Weights of a small GPT-style language model, trained from scratch on English Wikipedia.
Training: a variant of SOAP for these matrices, 350M tokens, 2670 steps.
Each number is 128 + 24 x the weight over its row's rms, rounded and kept within 0 to 255. Layers, rows and columns count from 0. Numbers have three digits each. The size before them is the row's rms in percent of the matrix's.

# up: layer 7 MLP up, 640x160, rms 0.0591, rows 264-301, columns 0-79
# down: layer 7 MLP down (transposed), 640x160, rms 0.059, rows 264-301, columns 0-79
up264 107:138123165102115125138126130135088145184102112078078101091144084095136146146141142129131134166136145168112108126088117117173166114141125125150161124112129114137129145153138114138121136148141087096131119113134158081109097112162085098142135104
down264 099:159122150109134148093134132102168116114112118139182124147133118175136141135101124135142106108112081087115134133142133150127132154094144160120111152186101127121128082142121090109099124146124162158113169087111150150087153091113121121137075139
up265 103:140114119112188109119138118153077108146132098108174132162067140118140129113176094124179158087129156118125115105139120102142141134155160144122121175151145135122112098128110120105106149134181164158113139125115179116119106114085131081147117131
down265 101:145111133144123137123160103154127149097167158124116094089091143132106134105133102084132113174088152103128115129124132103111069112119160165128146118094166087104104156092105100106113130126102176143118130129138140077112139124142133138103169155
up266 112:152116133139133129109097131132136125145101096129158153110120147182130136130107079149125134145090175092139128116129191079132119125116134122137079180120151090139141113101091143054152132114152133122111110140102114100115099136136104143121108119
down266 114:115107131148163119114203130129147150113141112119127113173095103155149150124136164101102135117141109135126124151152145121141186129117147136078168117142104115138155106056133156144134110067111199162141121146112134132151181119130098137130151112
up267 104:158092100158117096151163116081118106109109119109147124111127097115105105090136093089185119143123119171144130125144125118119140114123089147123122160152108145080136151160181134155143132093125147135115103171197107088120141117087124157142107134
down267 103:110144113139092092138113097138112144158141141093085127128133060116131120113123138123112105129091134194122166107096106127129105127139102139122114171120169161125149112081145168084097140121158133138136127155119114110155113114112115111097162133
up268 098:120099072193138104093159114108133126099137119122112119129107118153086093068141120138121108175124119161114084096121084149105092107157147106143147142128102144097117133098146132153093145139121151132130138117169103072129135145106142134107143107
down268 096:171116143108128108107138113124123150114144118123107158095151110154140127127129107096106133144144132115115156195167133116170143108152123166106138101124127148154105147142084113138140118157154092125145117107067179145154096138076125141150108132
up269 105:130141168127120109073160157137126122098147079136154131123137124123153077131143140124115081153132136179147129138149156135136090127173154138124119145135162129089103131108147084099137127137117147131128163165095132112154101091069142130176125127
down269 101:103139081194093135153134120141139132133125118113163106118166085121104105124125103103136088114096146120116161129136111101153104138118098061102133104143168124149123108122127129135142146130139140125116129133145128088131137085149116158155116157
up270 094:136118146122128112082145117145128142144118170119135098139129101100145172153127112142132143119091107154129153117152127133109117118101143093090100127130158158074155149135151116112146193151140105101133122157120117123132086117136162078103117181
down270 088:118142165142127116144144153134147120129132128127107099095121079086131127135155092128098114168117133137093099115157163096147119115114089164161154181073143160147123110151122103122152100102128177108108149116127103102080118122165144134104147112
up271 099:127129142131127116112157174066108144098134140104167101152124102121158115119106086105067143126163129159116118104143135144134126188140135151109167129110136092139128136153129114178142174145152112119119154088147142082124116131123072114154113131
down271 090:128159074125149142170171158159150114162149134087119140114117138084154117108132121152175127101069138139104103100090152107131142109148149162093137164146127149122145162150118141119135127123100138155100083142115125117153154124168121121127123133
up272 097:105135115132155101136119147114135128091173112090127133098096125121106100154119111094110158129171089141128148118127109106121168132128128142162094110150081158113124074135111134143151143135142113105138103130123145123146106134134129151193151140
down272 101:135091137102129157099128134145124095124103157130148204157139092165112156133137125139117134142105112157137121097124102158105107148136154080117139125141169085124103115130161159172088086108105123114102114090144075115165106152128119101136103143
up273 102:118134077116073098157114142104127143132139152146140120143075138164105147111133131106151103126107128081148114120111134148109091171128134167132120133125162138127129090148095113121123140124148155164130138137086078098107129083174131136151117138
down273 108:131114136126124110146083131147128123157077122180134135127140123123133097179112148116132142104157098107109163050122147108134152172124126092093124144125119160129113129156081133158159084129143151095103142067136116127133096104096133111146096153
up274 098:151139111122151125141138142158101118156119159113130117119166139077121086122160112125128072081124145156111126093159120124156117139128092116108138145203102131169136114130125153124122158101127085116125109157147176119111158119109114106128176158
down274 104:143129172136144089114143140116149100195149116109148104118146155087136124135163135120129135118181144116109107142113168143120184091116096139131123097107109124114153147075164131129109137101155140138103097108151149155163167146111168161160125100
up275 094:118177154082128066126128129143121122139120116160167139115121122174152140148136108136114132127113202141114114168119110119134130100126114150118134161132165124136137127124133154177177110151115096098136104186144130123130104179107118107153156144
down275 089:101111163154111143140129134160108134084117119111119137112123144136102100068120170110133127131168154105146197118175150163121159128130149136116150120140121102136116126073140119129139154145107118136151159123135152119116166139144147105116107143
up276 089:132094084094115148168165124134103080152087146109165153121127140150087155130106096156136123146127129110148125104143151156149143104180170135157155167159108118094126154108134127113139125122139153082123141111135104142089130138099150137130128133
down276 085:134152133166126147191081095131120124109163094097089138148145128107116115156143182143130118126161183117117139119169108080079135106140134139111111111085134162127148097131111130158124128130132139147124126108124134118175160157124102134168113168
up277 096:093154126166144116133147143120096090157147137139122110145145105127114090142169115118142098141130116138140106122144120155101105135109119128127117155090089149088127107138129113126174120127113163149145115138108125111105135153161150168131121143
down277 092:126123132108116132125082124121148130132130111116208128107126158127120117076109136132124152106139103141132159106121150127125136155125084143128128122106120088100141176122132125101116113112151100073163142156105085136085123105132139080135127139
up278 106:132100150099108139113141162113149140128157098101119139115143140122140095111145157130112125115102129166148154120113141150163141130147143135123123104111086148143111099157133093145130119169127194104147128157103133125122072076141173114121075138
down278 109:112123133110129090123143110143129137147171099127209165112159130118071140146140101138113103163133145145136088124105123117132105150139136153111139116134134122139153132106136145090145134115168115151118121171186125116111103135182075141124178153
up279 096:142123132113141133115077107121130139108175107124131137121149126161133096139128109103161097142130115130165161159077158147148126142144120078113098188151136182094134118137147089162097182171133141127117141143124132145178147124142140087136144145
down279 087:132091136093096134130138155124077158146113078076135102152114146094139131105089144086127095165126095105081135094154174159127150145131156124155156144136157132124153174110126135094096088108177158145099100118116103145131126105149150138151140112
up280 082:147098185094134123091132128137160143097095138129143113126136120148135130161126126104094136138136073095114108104111116151102075114203107126121129169202126073125119123165139144106134129075132144104103114121142113106089101110118158133163081101
down280 081:185127103121106115080105144161141095133170148155100106098106140157130153110149127062124121132142131132117152132149149169141136111123151129134131170111101116120130118146127127102158167184130109129150150099087162149131135129124159173089143130
up281 106:115142139125091147142084135098086096151142094092128147131092093095174098141140122097102071108146165141142146126135173151127113172098120111105112137147130104093126109111142111126109122176124147093176124166141165115170107171127124127120114184
down281 113:109157128148151078118103125111118169138149126103117150124147138124140116113180148134104133141098101133115132114105125107134114117126146107129107109136143099185168128153080152150152124117172134132128078157138102125153126124114109090148144116
up282 092:128096132155153168107127125151125123115137157152121134124122092146158124156108140095092147119157123134139129134109090168149124178137116115091124173173136089105128094145121126106143098156143121140092125120115162147148118098105147092139126167
down282 083:161118126111111115130119104123125126134125131163115168125101145133102136158130110141127150134133143112083143095165192144138125113113141144136110096120136143103126142135165144125113138134109123144083105133124086159102134109176097094121135159
up283 106:137136131100124131114139088099112155136149159111118148113128108174149124072128100155179124111127119092136158141158145126151132067150101149114151102121126146138139079119148105079142129092120097160119088131120129109169118082137146104152157146
down283 108:115114129127125158147194089190088161107098107110134125173118119113111131106120103138043134131138105132147138083142135073140131143134147153128131119147092136127118099161125150148128126141139134116144152129128115121138143152115146130147128175
up284 097:148131165159112150126118124086163139087149134083126128130124110162137126121172165131115135126134136123139169141134165125132117149137110131158133126149133093117151142167108102147123147147119105099091136158148131106150120103124144092144182108
down284 094:102078135123139118108115125151112143128110144162081137125166163145112112111145096101135118147078142069153144105131123143102155129110157117145143098151165153089155080102114135069091152113160128120187121078131109133089149112153152136124110120
up285 089:172132144131118126119151106091119146126160133173121137103095131160138153150104128135124103103110133117178112106132152134110093122127069132125072176151147122129132129123117137113123147133136152140138117070129138104138106129099124092123109099
down285 086:088093089107220129137117146146147134111110118090158123132160115135155152112100086111078116131149130140130109138151149112118131151103125162129138146117151146148143146142131139146098114146127108130149112119131149110111130105148154162154126121
up286 095:137116133103091102130155133146125132148130161108137120118110151118111149111131144115103103110146125174096101102181078146110100127168102098097150127104129137129128147085134127144107125106132147149129097106124110128123151113100100100120087123
down286 097:156144127167154120149091161124124114079130168141144116113097106085189135119117169121130127137093106134138117134134110103161120115143172153134177112150109154140141123091093091147101127154146132110142122152147120120136117099125085139110119121
up287 093:111087055096115180115102139109136131126109132123119122155112120106119115144123114109139119090154098154182106101126100124145122129148163133107094110132142119103096074096129108126065134142141134157138154141141149124106114140101155115115139143
down287 091:125143148143115180054115173149096113123128119136112130140107122133152111140137165135139163150130149105145097149147109126113135138175088141123089162114152136161152118116102119106171102114162147158105094115123158122166140135100126142110123106
up288 106:156079125101131132146142112127116114137117117130162104142090118130104191113124119140127144092101104135123088109113130154165116147103156124160096127107109158095110156129116118126131116119144155116106141104144125124076113120154144103134135149
down288 097:112158160103093108103080140119101070123141125140134142111108111149132131156121157105111133164132178140164169129155117085106113181115134164100117117135114095170132119132139148088123098127096097124095151130145167104165127148138104174139147137
up289 104:114094141130176133106156122108111136137129097113123099143111137111102101128163158138144123125110122173138180144125133137084137083124111098140132121117103110103148111103142125101130092112103132113143135167099166088129082090120105152062094137
down289 102:111082113152118123096187127134129122118160112114112109149090169134136119086085091108111141154111161068119084124089149118158113146155151170144105110100108151136105124123115106121143139092112095152125098091115158118123095095136107139092121100
up290 091:118112157136162131174137119097143138173126155141158124099177067103146113151109125169140111157104158141170094135095129135143120148145133103084162147125145156149079108114123147087114084108173115127141113130114104136127139094133106150105138142
down290 080:091138121101118115092140144163125109092095117117121151154077138080169203150103118114114108083139113143107153131168102110133158122118142145141138142156095159155128136111119109126114134095113107132143175107163133128145130176129163162144108146
up291 103:147157112212133154131137155113153116116128124128146122121163113144137155081126110119132130125153109146089099113152118123157117115157092156110110140151128170131112125167167118155135099116094137090119144140127119143109123161147152128116097133
down291 094:108128130163148143120151143122162124128129165115137172131140154072129132077119079158178154124120097094085141140150114120097143144116139135165122104156150081136112133085127154057096154117134148127093143107168156125153119145081114127143088127
up292 099:149084142089093116090124075124149098115102130121107089129096144100097096116119116118121109102149114128122148140132125133108127140153123123101151108151164109142123093162137105131103135143113145139126164121165128098074150160143136121142131163
down292 102:136128142126157155134131150128125109130116135142091157146149146081149123090185151148087171102130120142174141116158117145126164171154126103110124136078116163151113095126095130142161147094117124135124147127115118136148155128180121164136128173
up293 112:162136102134120130139150114123157153117137096135115111107131104159094130108179103107095097115147160162144153116126119150115087149107130121110140131110105168109116118143123131088122154137158103104141145165120105146112098071104164074092117170
down293 112:141095161130130149141113148173104108105058085087112147139072106144112224118143133137138149131116144140111102114146089132120109115145132106116093140116146147078112104131102109117122125138077126124155157165139119171127115117167144114113124126
up294 099:129117126096142115117092127141161111116124172144149131122145055135148097147117126123075125117118111161134128169112099063112106093126170142135123137123137140116165088136127109141169115085169124123121168133136131099124126099119105189081148106
down294 102:102125116092109094143156146120135146198160098114154070144141153114129109094130121102148092154151182152124140122127130130159149126153134140100109121138148139106140110102133139087122128168154102143109095129088154138103154133144101161147160110
up295 097:147126134157105103111167109190142094081109111106114124170121140170090134112106138138117114082103156130142141154126121148138096118139096116124147122144154098147137105162140170137130130133171109127119101108137105102088103105099089127097119093
down295 094:119144109114130135173165119115102124168128119116140163120131134091142124161126136134095160122110132159134111109080153119152125141115147130127118126109125093136160123139114060119125099119132144160124109080190134093099134111160111149139126093
up296 104:138140145122078127108143105123131155158118108143087134128124102131162131137112138125173131073150111082106108121153117145124113150126082139097179122147184114109122135106129113143134145117150128113143150112128141117115136120162131125122143122
down296 107:078088156123130138198118128154132110118138122128140147167170134132164120151102137150136104150158119111113141152136133085149132144108149102165148147149159114105121137166146125128125171134097139154109148117181154139120126144118159133081132111
up297 105:205149128152116128135152128123138140110158129101120133106122112097146141137098092141143138119164083100162116126148136109130130161167100099141110142058146149082116133110123125139141121106097104162119140140153069136121112127102144163114105140
down297 100:117177117115131103180094089084128158149133151128135080133074123150142101177131099147104169111114137149121120132153155124131130114090148128107158147143104127165108164147126111098165119128130143101132142145144165109138125085153158107152140126
up298 106:107136156121154127124134112131206107127134130057114126110138144137102114119126157127106139087119153128185106114139154132116146119090138121162146149166097102155131142104091126088133136161146146117128116124176131111084105122151111121179175137
down298 113:103143073157115181115136159091136140125151148116107165135128145147117136092124084142115076157135142147100123108131067083094077152160159092151121131109165135095120110094145075087151151124140141096121128132092172141148114131139135147109116143
up299 107:184195131101118126136126146129113093115104100099100105143122114107098123107158138122111123137165139143145098110156158143111062089139109110119152147155116105108138128119132113053145152131098107126142130117147121098125140136096114127118099124
down299 108:089104104089152121133116120112173104145130140126149106102107126096123152122126156104137103086122138162119137128131113115095159101116155119120136159117107134130129174158108104094130087084141102134126149127149179138139106160115160152058144158
up300 110:144153147132127111110173079088121139143093135111143113152120114140124144126146137136124114143128171130123147115104098107116145150100098116137172164137150109114122129168119113110148129108121103145120090136153100141127141143148109106178119115
down300 110:149096113112138135144171114121142114151128139158164131122175093161160072094135127117131103138127150129125092071136080123110141110116117110181155147142153178196105132136128133112135144132138084114082158114122135139118150146158116148110143079
up301 113:101135180120121134149140081095120126124113103081145110118133087099153104151105157128136068162125141103153133138083114141151093106106083109109127134141162074149121111163148128096135114128097103142083093151120144107124119112140108098159190148
down301 104:111130109105135068131116145122179127109115158124111127162113114125132163080146098073095164137153096134152136133130131164175109155129171160152131104106123135175133121136160124143151116127145125091130129110104125143132112106130101095159121100